Part of a small language model's weights.
Size: 15 layers, width 1024, 16 heads of 64, MLP 4096 tanh GELU, vocabulary 12000, 216M parameters.
Training: a variant of Muon for these matrices, 11866 steps.
Each number is 128 + 24 x the weight over its row's rms, rounded and kept within 0 to 255. Layers, rows and columns count from 0. Numbers have three digits each. The size before them is the row's rms in percent of the matrix's.

# layer 3 attention query, 1024x1024, rms 0.047, rows 538-646, columns 256-383
108:109135117115098131094103112143123164116144135120113137109075160132154171105147105149171147173123072115106163149140147171148081148121097105102116142114092138098145116088179107155132090097114120142136105160170085151141141192122143160101073117110156100139139139125100160134077141175146127128151174099113120101076127083127122114145136138118135119102151112131129158125118123111149129143136
102:098133091187106119115128140136160124119113154157126150122129107118149129113131168155122061080120104129162171089146153126134107125102107101115153174120106126109169081125094184169094136153098140118126127135113127086163148125148129125120136114110107106204120125136097086121083080142135108092156112114095117105146174162191125140150140103159118134115157137138110180113173101138110135104122
102:149140152132128084114149139148126151137161167082140157160153116151135157135135115150123164122132139148124122130108151131150121117152122149124095123173160130134134124072136101122085109140139129127146141127106125094123147148117075120104173124148155118073141133134171131092103132163091136163162156126106123128074147159128117141091096158135089107078153132096088134100106130100101142142131
101:133135135160134111167129150103078139123113121142146113108094134136108183090157108103123099147095118129110131185143170127125110129146103119168132125112139131114155115094142146156139075080127153115134164179147176150125160129133120147156152108119112155145148139099125170090158103168142137134149148133146148145143137082192149126154116111130101103132095181124159148092143137126111138157153
109:125139122145100166127146123117121147164140152129124135137151145108110144134154136132161111141124149145163108134135105086139150157153120110093101166117125133114143083148111097124171105166119149096114098101127120127126156151177122108152154091169126130116081087129101093152077150108150133125091157120151111132112130109120097132134111117153118164116144126156104125111130145126125144110151
109:169176143127120131131145155118165175132098068148107149070146093116170145130161125121190093106152111121121143161127094105136146099158103113134101156139140130121094170174128094100188153156127125118107108100131148077107120144126120099133136159166119106138151123132136120183088112165151144145104089137171145154138131106132112084109117136094163114112148087125121105116146152113131114142088
113:124143153095129143129140162131129164159099138119094156116147111114101176115132133150157128133132123155156164132117107128146092165153123145130145169172157118110128135153143130091113104141169135091120136113112150171128162157094144120122151134109114115106107141183115149093134172131108120113080133132120154149168146128157088116099158157169133136144125110115151085157159135148101177178151
109:112127135085159118099133105125107129066130128136118131154152171135162169173118127109117140098177114103088125147107171144123094128129116150138136122141122116160093152084097139105130132130128091166132135120096079138147141133110169138115130090099116137122088110096114147157124093080161128135114098151119081123139125134191142162126173109098115076139161160095128135123139125135129174119118
110:127114086109092149149103147114102098131110098152140127140107146133109075138155144148122107103118136120123144105131135163083079118127123136144159132150128129076122145117126174121086112111130096161109108155122161135114132097125109101154095170095110110158145111143128142116128124147145120102136105114141116161142104170110115148116136126124089132127117131108073114099169149150127121155124
106:074192120102107140129147140077140113112137119135102138102149111106102120159115210107120143123140102151119102166148165120107139129121061142115092130124138108137111118133115128130101150117193128153142124167166144131147066120126125130093118103187128130115130156126137078155112141139108094122130141112137100155165118096132147114080088111164141107137119091124142167143119092098111120132124
103:094116141110135146122165076068155098170138137099150080125115153149133141129114143155086135131151128107147149136110140125057111140107127097102089148092134140079110133109087145126121120148115121127150132141106093118115125127086170092082097150121132124107119148187147121108156121133161158140091143113122104161096123112142183076114128107123113118170150119171119134090142137107097146108124
106:134144134087116141143133122130121111133143132139127116146120095079084144158115129101134136151159160137168128150122161103092164099105131137124135142095115111134128147168131153078128160154156100087120132137137124126156094132142078119097087132176124158156137134123132140098131123116111069134126119150151117150141108139138132132134114113111105142110088134112085116128076086130106137134132
111:126108146141102128113140146131114132126070102139109129115161112122123138123109105099133126085154109101139056168131123148149129128123167137131150116071147128127135117118179164108072140159107095161148141138099128173101133100079143107131109118163096113159083169163160118142152116118124127114139161134171102113147091074101106162122122130148109097109164158140180138170128129109155161130109
106:147131089109123147123108116131132136126150125158156148125200126108098111154147139187156136128116112097153135158127146118142099121173095170118158101137115114182121133160173154134121132110156149146145116144125123147155071101099134115115142135145153135129122161130159138124160140119120127107092155123147112139107113137094121150126114134127122121102154122124058174137155115138127115146111
109:144090143136149162082101103129139118124148134076126154112124120166125131154084119138138121160127148125092131130111110123166097167117110101072116106148062149115132142158119129129147112138105111123113160130142150109101141110093160119104134197092156160118125158166133128120105126145135120156142086109152121091140131128152109184076133159151125123103160138110116073149059093091138139074103
108:127119133123152160152180128141105148191128146107140134142137117126141143153139101104119152148131156127141130101121122133109132124088155139168140138161104090113151106178121138116128098132163150089102141137121138158150118122169146159111134143099144117101156124114141190125170113142115169131116132132158146121118110133126116120067123099139087118147155138131130163089130089116134098148145
112:156129115115123127135107153169102150097127140168123158104108145117125105127131082159109181139126120139121102141087143117122143114137154143116125128157131145167138179108106122093165146142102112141139100121181113180172077068121159098113116130111090121158127153150094123123110101146113166113168142096097115142142138139105145114131096094165138081117118108085141102130165108106084140153145
107:172115155126106138152157109144114116114130157144072141152109144101137123094111087120117133084146142128094132141143106162119129106112115108117128167094128138153123132127157103099180160118133148153125127141124106147131060106147108133197134136116115156164160131116127123126137127126126136140159133132144125098123160146105158142109127167132164123086145149141126108150131141141155113122134
107:111144090155078134122136104166148082170165136123109118127117156091170086143125092121132157096121103123108115077100104114158104119110122139136099134117138081134090115115136102136101107084139174130150163116106094121131124133119112140127140094161109136125163129101149150161098119131118134104123122111137124110153105172116148125162084156154148122168122133098126133137149149122073105161142
104:091151141137140127122111170113135128095144107138095101122123122140151100117131184168124143138124126110141154125117117096109138135094114119130157160112116146093127103129135127114090093150148161111137166086141119131120134129151140128146122106084132111131149128149123143103153154107098053130120091134154152135186107126136137164143102132120108091146129145142144177105095096084123114098129
102:168120128118170146142146159108094099133076114107132101129158088126138122108134169104150102156131125129082161112127123102152125136137148114107133154146122119139098159145059096136149143111144132120102130101132126072132124099152119116172155167135138131115134122120124115122140129145085142110148108149112118160166108136114139127120111112141134097125102129141094127102130099130129150163113
104:147100153171143128097144158134098124138133117106136144120128110158120118122149094147167109114114126138162137137090118113124144104102124159124111126163122111106126129133107136115145133196147103140148096151131116120123139112163117141106129097088081086129135104120111148131122119123153102146177062152127144120132097095098117148129138120109092098144113113127144094167101129163134093141093
107:139172097135144141125107120123137095114094123130101150103109122123134122092159101135149104172182115130119095105113110110132109095140086136125107127125127152128091164136123142139138169127142113115131142143116109123142119135138139150084150185126095141096134153135136124115158069160144151126109092127114115140087122128138160137120141098127142112107122149148142119142117173118176147107094
108:197134160139138123109125109147145134130141111132141115163162159147145144103078150097113124174133126115123138103162152103127151095167150114102123133172115142106153139104141139142134150145111128169123129124114136161149127119107122111093127117112145144101154111095148129137090142141081140094145131123122155150094109138137127136175100102138132124097153137078124116095140129165084116104155
109:112160140164129090142106122125156093168153120113125138111143154124126107074129112097132066105124143126088118099152136150149131144112157110129133108162161141141119174160111117114115145131127119103160105140139142138162115128120106139101110114119071121121113142142145106121131169128101142129141163126117155117173122122085089132117170120085129107137136150159161078168154155102105115103155
105:113132148121124152149146118145123108190086122153140127150129118130151139118126161089051111162166125133125139110143123065171116121133117101104133094162108190133136123152137170152112107109098110132077148101153116127114144142166114146107121099146107107134122104168149175138115129096126126125105121128122136108122079135124139095071166154093133124140139116111129131134128112130155149097121
108:098128139128105138116134161171124142136110107131193127135152095123144108111135125131141164159123115153116114145114156163150123155139140143140108149156173138159125081132149161124114151132112117121176125107152122136174160115120143128118132082117094173093098160085104159159131115119094149140120124135095119138141145142147160144135149141137124146091130111110142160151159109095124199076099
108:090173174133114180109141114114110142106086126110123129120083104149159069114062134101109166123125137098105094113146133117117149093148135108158112159128143170125129133156119136115125116111117119142173087089110165161117135152126142124117119178165128171166115151133101120123101157148137135086138127131148148128103109101138148162134123144137115133096123115095165134134100109118107092128112
103:108150183145133105142156156163116155079155120135089121101124108125123188148137145158167126122109123148078119101098140121129100091129113100145149161120118121136120162091148143118140094172132126126129137160139088113103155135116085206109119093113093113075152125125128080148117154113152124098133100139081122135111197132135172119121147167150118149133107149131113129139141140094172130137168
119:163100128144088070055083126156136120151107131142120136121165135102146109126078137157151145101152110124119136164113120089189104133146149137148090109113120122147144113126168140116107094171078094121169145120115143116151179126107115103153117089129159113168136153126097099117104146109120129117130144126096077126137144135137128163103106156107147130138107109092125138102150134129122150137165
106:114087095127162135126086162124152099134126170136102095125113104121121159106128119117145131140147124111128092089120149126117153185149145120123143124147126134200110119131129070126124094153122104121157123143149147133094132145130089172156139150121151126121144141123156127153134126125099140112148125149107100110118194136171089167137089129150105146125140148178121102164127127133117063118136
105:113158141118157149138121107151146108111124121080081119081138102160135133093134151089141138148143152074124133118067071109098137096156166118096133117109200110118153100137150127140137071122128152118130118073146119078114042070125140068094097112124133136175149149182141142109125121149120088092153146130127096118122180110140117112148121092152109093151111159123173123106087095125134109083127
108:148123141161181115108109130162075142097123056124138121091094102113145135126114095167083122117118105147071138098144080151140097139134134096153138156100146100076126146113123072165145118106153123110087112137115111148118145116155125139093124116110139099131112147139124127147141128144104132160110125102118119136126105108109109117081088106154149110144152131129116149130126170143111108119154
106:136109096066119116121131143103125094132112147118110105109095143151097106133105136137123164109132085172132130091159119140131144153133146132119110145155099184101139115141143119162173131138113120133104098113145085115131108134102088131161077085142119146148101134177109131126129144173138122138092150103182170137140108112127134114130106132105081104126191130185132141150152138162112097157113
107:144153107124113129114152117095064129133108066111122135152106135117120148115089122114140134147114119135124153115122082131160079120122137098176140146125150110135130151145147130121143152128171091112104103130108141101116106176125135121185115133150143097095133091134108129128100081105132127105111115165141150145082118100118114085149123124108136128128150091130104117125143131142116130089121
101:182180153095119121108153145160120114139146116129139088126155117145132107151101131108099177126095118134162087120105172112120162121155100097144175134137109112118127122159114116138121123145134122086107104103156066120159158165128113179158138132128108127150085132122108094130165131133130133182151177116169154126142107117118147067108140173147132124104157146098096108149102119137114128107129
105:138155155116115065157124128124108160149152096067132076132120148153125167119079109147121086124112079106136112166148142116113128144088138110091153125116163154098161111113131140160172144150144156149111138126121109174106127088098128161119173131136133095138118117073114097151126112156125157128109115133141159145147138085139129128114127113122156117166162165107177130161132148149179114172138
114:125131089152115135128073147101132107102121101132116121104156148126162147121116116158104074153140134125089076160158133104174120143130075142141119104137148138156128147105153137163110142156157121075132167136129125157119119092137123119105131155144145125166148124144142120131132089105149106135129125135120110166140136101175084134112139147099132090119129151146141148184179143154155142163136
104:133079137091104162133120118136156139160123107134152132162125116128097124128097073116113119132144126137080120098080111161130129166111151148127136171134099098135169115130123131131123157154123163140139139127105113156141118137145102102106127161120144130106090140144108146123170061170136174110144150150118155152099144071127095125141148176141101138134132125116117169090131163099141160080166
112:165146109130120115163129159125100140173141148106103126120149091130085105121127119138122099146135131157152135114128119145160090101139086151110098147116115127132181127158125114098126112110128151117142167143118097138117125161108096100162112152125162099107089100153152156142146145146159124123132114115102133145179184100119132098178054135163114135147092121114126192153089136136145053136123
110:130185139124150138152130118121152129140077113130142078107083148141156139106110086145117103133111085098134130096125130105091120148109134140142129115130125128096139110094131126105171095117143117159101148103098144152106113142180068136110127164139148123144088108145079147147173082101111123124098114121153136182111122113165094101122128129135125104095118137136131097119124114126134147167098
108:142117106157123156111144122137146129158096086136179134121129154117127112139156168108156129127181094121176117155127105127123123147130142124139160145151142150114112124141107136140118080099099151115109102102115147144180157102146132117136128118130131110096164107129120159123115138140137102103152107122120150108133115113123128186129150120136122106154126121121155119108118169140114109102163
113:147130130170120133121126176126105088135137139118146118180122129150145113112137121135142085091158118141139089127150115135125083104146145127136113154151137161143160113171071106133194140118147113121073151148107133140072146103148129158151148159116116136130143153152133127113117094106111142140148140120144137115124160100148117149108163124138116138137105143147142133105070116113183126093100
111:110137117079110100149092138133101128135154132097158108087146159147149135099171149146179098110108145162150143112120108180131125144156107122132191099074103128117136156118137130131112133138084092120082096128143182136119079110119163108129094128161118138092155103147130133157127095151135163129121144134122117132135117114104137142158136122137140146151112115131128166096097131181094119108154
115:103165116148159139108150109144102097120149134127134147127126121135084090107133128130144098127082149160156145105091137134136065123124075136097145117093144143117132108134102094079098129119120152120154140117112118143134161170150173143115137097108141143095100135156115136156130143149152113129100098112112150160132189172122152125100104163118141133136135135112126112100093104155116152159150
109:124128103146109110095073131097097124119121154117079120121133087134069100118122142107181174190146120132077092094143158109165117153079190192123127115104103169150098101170118070186109130128121141130124118155104112165134112109099138183132109121098155125162149129149106124080114146096152138142131106121114140105117143151135166111100094118094113156093127127115102122125134113137184153109124
111:095144099121130154098096164153142163138129147103077093122105116113098081078087108117137087168176118149116149138145120147132150129152159098169127121128123158161141128123108112133140139121145160093143150099140084118105157143169174142125106094109144094153120179119115154133136121148159119163167112126099121132120096100072126136110118180131096132147162146169125171120151163147105095115114
113:117116151163112114134133096122107103113115108127122118093125124134157132107135103087091134153118126150109109146097101128155164102154144150146111159145144113119142149144122088112128142092061191121124107099090139148092140130159153142133128157093099146132144115147169132122114125107145153129124138128186119179118134122130132151119162130128123143104109147146135124123157115132166143128152
110:128141112132135125135108108162122138157146149041131098085131102161105126082147156106136161114164143142113098086166169140097212153116113138126128117059098119120101108091127130131122177126138129188114143126169149137072114136151114126128096155129117142093152127126099124103108128149103118128144114095113120128126129115082114148129137110123155148128149151130196113101101134136144083130110
112:139142114131112121140133136135133107175113143122179110090124135125103160147137150131108107163137116141108115119111127131103164116160136109170129106151127095064114133128115138123099123152121163159156143079091133112138104084138126129111136116120167140137143112127115152102135153163140145075107137120102166101134131136097147141167134109111143141142125128108117118120128145110131139122143
110:131106156166124152166177188082097116125142063111132093116145137147132133116125092117148118121142146145150107172145142135101149159141127118107164131196133128115097145092105104119129141177109119125109092106122148140129130161134152129165130134105118119110108134147107096140093124111136079121161134101152141102114117143122053130169119122152149095148136095130124118126139122124102129151164
113:112145106153108145108164172135141142133102146078099150074117115112094106143116119147114135141128164130134126139144126157110158113125168140130141094126117120135156100136131129082196143089109123090091112134122143158141105142158069152117096171107069146090148178155112170131115096101165094127152130152120128133125117153094114130139110127105150129164139149120112172115166142133060087166096
111:114137108085141114141184125123153136117150140104134125170096108132146131058099145138099145161155148114144095133119124122131114083139127084075119165091126116153109156178174107121076170110103117103140087094115162126164143125131157062146120112140157125121117103151090133131134148105160109111086077193106107138106125116092140190124131134120118116104121122121162141134121102134127135122103
110:152150115087135119144132098142113099104170143165153159121099162093165090134121172148144131093154121089162159126127145137110129141131148118172141146092117127131084108127133133105146051196125106103082119116158131134152154172135121114133108135149142113118169144178137154107119118123104140112090128151138108102114132117145139136072095123143076105114130102164106131098160155169151154082097
114:102144136153155170148097163167102107104127078138104135124132116146149102127150139126144106120142100128153106107165126169119182135087140124137125120157139103122117100105110124152099117146117131150135119115124116122100154122102147115128148111095189116131170134142126150160069106123106127110137138155102157121143150125146098127073093159135155105149100123099141145118101152104164122160147
107:117069121117111125119117102097130108159126133165156139107095153098107136066097132115144167158158151125148118103139162088099144113182085142149136111145117087064102150142141103157198128136110134171094144152120131093121170144125116160168104096136131092107134143187122130134145128132115118114123138145151130112125157093077108119153138171147120140149120134123111136159161106152149155121104
111:135116109163102135106084127103129143145171097135107119131165162119134133132099121106133121116157141126160100138130125136146145131101119112120079104116148125143128149112092090170121100115104096120123129133132143141146118129131064149163146176172161194110047094119161146115086141125125084105086135127130123118132114167098096143102150133133147121115140143084108116103104123147109111150088
110:126131116138104117152164062126144169112133113145143132154086109134130130145138115087098120117134132139116168151134154160162158125142128106102103119153124147136110133113099150112148165091163151129132113158191151111123156151130134148127166121190165147149116124119116125094139136090140119135129141137126111104087140131096092115125132116143085121130137110079155141110096157153151114094147
111:155098131132116170115148152186111137097123120096116146122134154108083128132143117135093131092142113097133196145123105175159108112152122102115116097145115102102115125142144108130143148114115128137145103131132162121134074121131116170084093122126116124171115115158089165115153120126087149095123106151148151118139119143129125109156138164134149143119127165157120111169136106098159106148107
113:077117182143118123131142112150115129131118106127121078103165131140130133089151152149081140132115098173148139123137094084123138131114079118134117142126140149144129116137128120116114103129135083140150111143099193131144113119105121140109133130139112127129171109108137150147120163124129134146143116092147161135134126099126109114131133101102159125128094104144109128120184096138174095120087
110:064090132145123128141162169127141179119104163082091125109126118115091170114149201160125121180100133141111111075146108128110116134105123079191145115134123105126120178173101125098114168145125101122091099105112105138154117181160125121161135111112104147168127158102116119131087130120097131168207153116151147148124109182154130125143169154147123147165131113115107146139104138133072137113129
111:077115085134132124109120110122117110157135121133125107145131119145108149109096143126130145150148145086143125119108135085144142142094156126139147135115100112113121094106148164147134142124119131159079098160144091116149127116100080118180086121150126132112111120123093094114185118124142130121121145178075129097168119154116105152093140142120109131134117123097137155123087167115133148111143
109:129135157139083143133148134131097161144106149125059109133131137144131096109120127116132117124123105138090132141129150169089152107108104111110126152099115077179133101132148128169112139144131137086122097117128123168097122105112138084142133087159168136074106100134162136116158131131099122108182121124131149116127126121139141129142129110133112149086140093136155133119164100120146093110129
110:107136152129176128101128124124142155124191066099124146133088115119130146118142117111139119121137149148140145107155132097134111114127101105132129133113126115140152145149129128140122110102146153090110154168128104170107158140159128165146142106129114125153138169155146123118113122131124185133135121189164156172150110126170133107121119164161110120115112122105127117162157152136149100090113
116:091163128123107198116110109103138141094124116131112116169128122136129126162150101180132184150110164156161124119150144134119127141141141126153131119145125102135103150081081093083150124121119135148160151142132162129133130147168119169107172187182091161092156153120113128100135133121126162179141123167120132119130115095131094152113146131135116139125129107131153120143123137136128104133103
108:133116126119110130150172139110180111156114142180132094113140157105148140126122112139180135162157149137128113121124068091132141058152105117133074142134135137114132143144160071118149116104143097137110091121121131152111105144126107060126158153149133191160115096138149117083130153137148069096124073115119115113160167126098111118109174179101116119136115106127122125123099123145130148152085
110:130114135153136111131133162109154120162174132142134132124125122104107105124145121150080115165142154096137149161109108120152154160144122120152148137154115121106130113129118103125115086123133103161136109133109135133097144118143126125137139179160156133130174113104148130131159095100142097140124111150173156097164159152131131132135152141120148123146136137125156080134079147125150102131142
112:139110120129106090161124123119077122120138105122120140139128137173196129096148063128137107125152089163148114150130116121115131113152145153117137142144133130121132158138145121147076116096104118112087121146152122164128133138148081146109111130143116129110104124122152147118151150167122157118117133114158134138136054132123140140107102124159134100094137112162146113126151135098111146145141
108:097099090128105115118125138118191138110126145083098130148152144123144134120150115101122153132133162115162110174146155092114108169142162144095104102110174125154149179180126127150110121058116108115119154095139121155147134102140132101129131145147150105113130091128117070130130110153115116134098108112129131118115155102134118094151079086123127164136162108107093077169124111086125079099110
110:127123120111103149131153112097109131088137160180118145127139142121092126153087094099124171140116137165081140105146133149141131152169136138101177117133122127145178115152133143124190121139112128147148119131122125147105087124129189117102090133111149152196132145100137133168090166123087139124095158114161115096129116138146086125141119145094169132122091132166113180118092141148135165179112
111:122165132134112118102118130147151118125102124120124137144088106175126107080123130122131120084160158116112112151105108131142152113086123112133163092157128147141119098148131086120098101166105131171107118109114132115123137130115108090107139074126142078125178151124125091110118122107113150119161131136149155121202104144118176158147117136175116116096137151118097140147114177133143134151133
111:157115153114119108113159085111150113162121148090123164120147108137186135120102136113157163143144120178132120128149082133123128120134107151099100149096117171144130150114109105158117136124163120112138118152146145156150129096124167148137175109161133141143118115113104103144130144106139150201144109171151123124129094103175078119136145111156113169119158130133139124123142150117147165131151
106:098130158118139132098152120142104114136134163118165110156126083112128098155157138113155153141094123124136140096105112071151080117126071099144134081157150140148154130135124109079120067123132141149128141168133103116117152129085115098136078082150163133146114129107116119126114144128151142132111118149108157147086130142109133133122139115134098154141168119104089106130129087123174142178121
114:099140091122121136109136116161117089167127168177110092130139181103113146121126156137118083146147101143141070115119149121082082184126143079155140105075105174140147114083156119128128074143171154131116165158125133115102131093116119121127106109119097131150127162136139175110123111122119085140115094187100099093122132152134155097145144137143157130109129141098117126119098131074110157106145
113:106101145103147097174113105107124089093080142139121124137154160125098153145128147118116170137169172145144163120103152114172129167098123120125178163132132086139101122139104156111131128101120130101149124114155148147111137132131141169122145104135187121105125146075177119137074098119153112125121141087157137163164147106099119171133101085128134140123148099103078088133141106165105131199144
110:101103145138154132147095146123116134100110081104099116125119091097106147146127132107109138122107095121176089111132099154147110141133083138131108148093127136124195128098083155139157132109093150115121126146151120148147102115132169133121102115148141130096138094098105148100137109095089134117150152133093130141176143136114120099128144120114105126151147156136141117115093146073164163128114
114:146136144145129132100087155191136126071105115116151121136162110107093119107108146141123124160139128154110111148093102098148092124109143098113089134115129134117102110135137117148132101092166121158139083127143136126165132176152101144101113101145087143124132126147129132098176133109088126122127101128118123155136141098102110113133101107091112136102095087114114134137131147145125118151103
113:110118121130162136106159131093122113125113152151128121065124151113122087105096138123138120155155136117104130143141156105081122107169119136143142138135138095134113121138129102135156115124165160109063114130153137087142140104116108110099130107097126118082162128121143152140132129146114136124146134191118105162128125151100174123148140145102109133117104091159110126141160100176104128149078
106:099153096155105101076128089161166153121106155077135122120085150119137162101139152117115143173115172158139101142146165149108139129128161107163115148106124147117137097142133153097101178164119105109116174139179145129131113094096125104139085100128089090104128141126163063098166136114134138127101127138138147121112124152203097086155134092152139109139140177117124103118114105135118114138100
113:093136106130087136134119101094115114137140159162112119141156136143119145087084143119098128168130144068139118100153139160070099157153126122101106101128104111130157083083109073097123112116142150159122114071160114123108089135124122076137122130110131193102135140144114111071127113133119151162125165135146133129152171161162123121152122064094142106118170113121132169076124132130126141120107
109:111109130128143147135083142148139119115137150143158110115135162133107114110128161141131123130098152151136135109154135189117133144098162106171078182118097175162150153117073139118138130106146120126123105159119141074172104120161136136120150135129143123106172119118083087157171128158111120144148131160110103142131113072149144126174163108163144159147133158140163123098117105126118153153101
107:131116123114117123132117125122120091113098126135121127115114147084144128089140113169100145141126119112108117089130133110119122088116090105135140107157118162134121115128134113174171147137153114126125117142126181126096081088170108139175148098126100134098146156113159085102112100157134128133128164162127193134106149094101189132121133171090164154090131146076111108108078097145114125117070
108:127076172159122129120117135133104117170127183146099126101130144144099064130133115130124149203135139119088116147136125105125119103121098118178165115137116116127141087147091124122096130096117090103119135080146130113105110130106142084097117110104106163124113123123118126112115102116131091134092120128142114118120145135147148122139128089103135140146166137157118139124108085174162120114126
113:108126118132123084125084119112138174097100129127158129147105114150129140149164109171143120131101106108121093097143141123139150070116147124153126101168121157176108149148130153149097172133115146079144131118166118095097147120129101154087117100135126197141134115116180134111155132104154115143148130161111106129134154122152183159094125122103149158119127178103153112110146145167142143153149
111:111122160092151116110110151157118134113130118156129106101161121136151095143095134148174143135107113120125131081108115146153101126120140094105101104150131144121122171107118132141165134096157150109108131150148141146157175171121122106170159134120165189133138081134130118147108153164127094114168146123148116125111122154111131113100119109104162116120122150128127182146169145162133100150106
110:161117183128165139127147118101115091183145133111095148159126107115126117198118103186114185178121147125125140094091130156110156133129126128115115124125140122160130143106097156108159123125118157117157100112143135144097111131089094141109152116135109151086166134129140154122095143110102134166115117153134106124136071132132110112179122071145122170085168156132130155141128114109075117142124
111:119122102147090142115113119096126114122129137147145162159157134138148129128109136140125160142151145130164120153130163134103178159170089116126119099143146094087148121136141187158143148131140091167128103131100169141122133115142107152142106104136158115110167099140136078092106120121136152094130125092162119146149167119085156107161125116134150102113120156130079109119147114155139150130133
109:124126130078095111129106112127101127137127124126117151143107099145099076094134130117116147146140161126125166143121138118125146115134105107135143149159149155149076159098084109147148132144172134124161136155144152170141111104129153132093136145169118106141117120123113081120129101153116116125102086134134115114105138124142126115144132136124135098104120119119152185120134170133171142099143
110:132162144098115148109085126133107138085160167112099155128153120125137149136129115083138166132120107129136141164081113130130188133070097131117165136092118171128119177122170146138122163114122115095104139128133166115151128090121094099162142125155148121082131114132136110171123081094132100098133121150111121124139091143121114129156127149143103126086117142062098163134117161100143149098101
113:139127109136144060146105149104121149124121139135143123139123178106111127101172110137094103152119106087102090114074121128127123126129137165147098120093123100163143145132118137136120125123081144166094173120156085163146133130139139095114095135111157149124147149124161122106125130159117106096121143105111126121108127098096155156080078150119097173114142134108190118102080111141190116128127
113:155107107104132102054106104122130138118090111146148058070148120149077075124105156161141104141121114126083168129100109145160159092139099124151116120164089171168099122117146142147113150138121118112116132110160127062145116161129125124064099113132152116066128155139119118092103112150076169137135108096131128089169111134125093109159103177081166128120170121157156083075154148153113133154120
107:138184159118079180113142098149111190168114117131086146142126116141150146111113087149106140128147128113105116131081152096088131142112131129127131148126120137116195134101144123125085159153158140146125144135145109112090175127128155148130151123146122128144113140147121163096145139146142127101128107135109129102120151126081119098127139160108133123143119109125144125118124177148133146114149
109:152140092144113094120108089117105187086186078155134111104135171125151123118099098141166124123129092111121115117069096125140123106067161109091140147128086104138110128135127146099125114117163125110135125049089158142114182110108119131124104107113131105128118105161133146089109104128145158147141137164126102139119123130158153184154168124127168161113132156114166164107103116161136138133113
107:160155082111103173129173148180093148141089139131140141104096157154116117115107144131143140129073146116175180151147124133134164136165134143130114100104120120137173134105129137149123125107132089133091151109153147156097094105154077132095157167137141168154126129123139107069100126147127133130090122141123135112080146165119144123101123187114183112122103118115164084122102116097148144134140
111:134096132125118141132136134119135109144106134122084079105108096162133066087096105163125123153111135116123182128170123125138097126104068103136136139106090161111177122128126112114138130130105126201079142085144165157142113131150124136111121109117135103144147135083092099133123104159210137095155135148149162132113116111146109156118149110118078112137108078120128126128108127121157067117148
110:135165134187120183132139121150149087148148118160091180133111160131116123169137140137096121109109134122111160135137112152143127147154156153125135138105102144151142116119077083106123134128104146174131121131127118140119106145154113136148127114129116157118138156118193130153099108128146136128167134137100097170120110109144068130074122115137131152160130118088158163155127113123103133157129
112:115170142112209183089114114093065151139081123135118120133112127148162135099147062112140103132133131182094117111121153093114126103100124123084170142146090144107122141160133155120142157084133117110165133131111141111091110073131115094128167124129163143118157119169138099088138130104117099106084134134079133114108115159140149144071110128096120123149111114123103142139096097180122081122080
115:096144132120109124148121054122171116090169131126114083105106147082111116120107138178138133111115104121186073141115140121149104123117163136148102167121144104142104127129139120131146140127101112120087098134144132114139158093118161142144114126104150128153158164094142128142147172139139128118135122106113105122121078149135109116094072107152118156155091118125115123145136107142162119145120
104:140111148126141133131135116111106128111136139154091128129165138120149173107145181101114122153106128093149100125113092153119116152153187102134116127063148143123107138134132120134162127178124111111141094121131146120115143175126075128161126100133107137110143150122103093147128163111139138110172104145119141123146143114097153160120135144124144101094089147145122125113125159171099108149099
110:151156089119128119161125070099135127135122118190115098109182154134118138125161145099148128137179141131156127141131136129130135121152147136098115125132136133100143163154105121121161126136119108120154172127176147111104114151120131129091131132130131090136125120109122138109110147153117095119141129102112110158137078084109123104155149115123115128106123149149178152165101144169099088122122
108:118162121114108102143136182131130108125130148105110118126147088130155097119176168128125125078113139110118120114168123128127129153096124138148136093116175163116134159148110128151117130123108121089138096119099102146094192136148114082128139148119102137136117130136112102110141126096165100108127137115106106155117098103118135104126144168169113127102116125160107126166133111099144140149081
109:126156147111084132118111110134162135153109127129128123118148167141106149111167155160143147134112077109103078115118108159077146133156127159138130112116120157117132151105105157126131085159148147097151136126160105123151114129129067125140074112112113170107132113155099145115168124125157126120151122127138102115136179080135140153081110104107137145073131124162089110125151145103148120145101
092:123151105112148119128146126104161146121108170161098128116133114134094156115095134143093104093159131118121139135144144115121069150144113060141156125131182127120157167139124131144138114121144109134112120093135134147138151142124097154084127073136131121116111105125121140146122123102131127111125143095083194080157159161103092143114098150125189131138124124088114098132132124172125145159108
091:145109138151130132142079151095123120100135125140141146134152139161144148109127122141147179144156090123106163123102139133121120109148147132106094081119108125186127115168117152135141129136126117115118127152105100112065145117137157097113136120151088105154102115159146088133088155139084152104153119145118153102142135098104132116139125049099126104118103151071138161088151171138080087124142
097:135122126121153106115114108150107140154180106107121136101166154110127111158148141135123153147134123110120148118091119137107103128127134101155122099136101121118113144115119131120102109162110153118119124173101101127109101168134137119115114131110105142166147090089144182131136146116134157151141168143142151120131104171127066155143136112139093096134137107094115132145117133127144129185138
098:091146116147104121130121136134130125121126101108170131171099129086117108127120098137128090157118140147094156146120116103130158150147128121098154096164146172047110160095088138131124110136109116114139160128093131156138143161138153156119113149160116131123069090149159105172129078113148138122110149124130129129131140136098101155122168128128137113102157189104151161126135158149150122141112
097:103156093131125134159092170092111128130125095147119151146115085111141146092127127117126112116103134101099110144099116095158081120153120097105125135106127143111128085119091176136096141122084172100121139146105121128154114135123129132165118123106077087107139153119127121129117092108111135115124135128146129099139157172095118147171118087136119103117151125135170136134136084128138114099097
091:092068126111119045088144126120082134138091127168116109102158125123123088135136108174127197133137116107137150085148142118104101152130134101125086115093148135093160084086120103175113180153104157129132086131095148136122141129111109148167128059155113140117092094142138129104089114118116126145108141107078083097118151126119108150132103147166122160110125118104172060144156126126117118116091
089:167196136146123119107137147144126129142140123129095144158137140093122180117176135136150151148108125126099107130111151122111093139114094103114141098162131112144140109133075140135141142136111140177144129131152101164144081152119105173135129143113143114134149128102130140118140119149149192101113119098115132115138126118179137131084123131126092091100136105134131064171136148090155098185142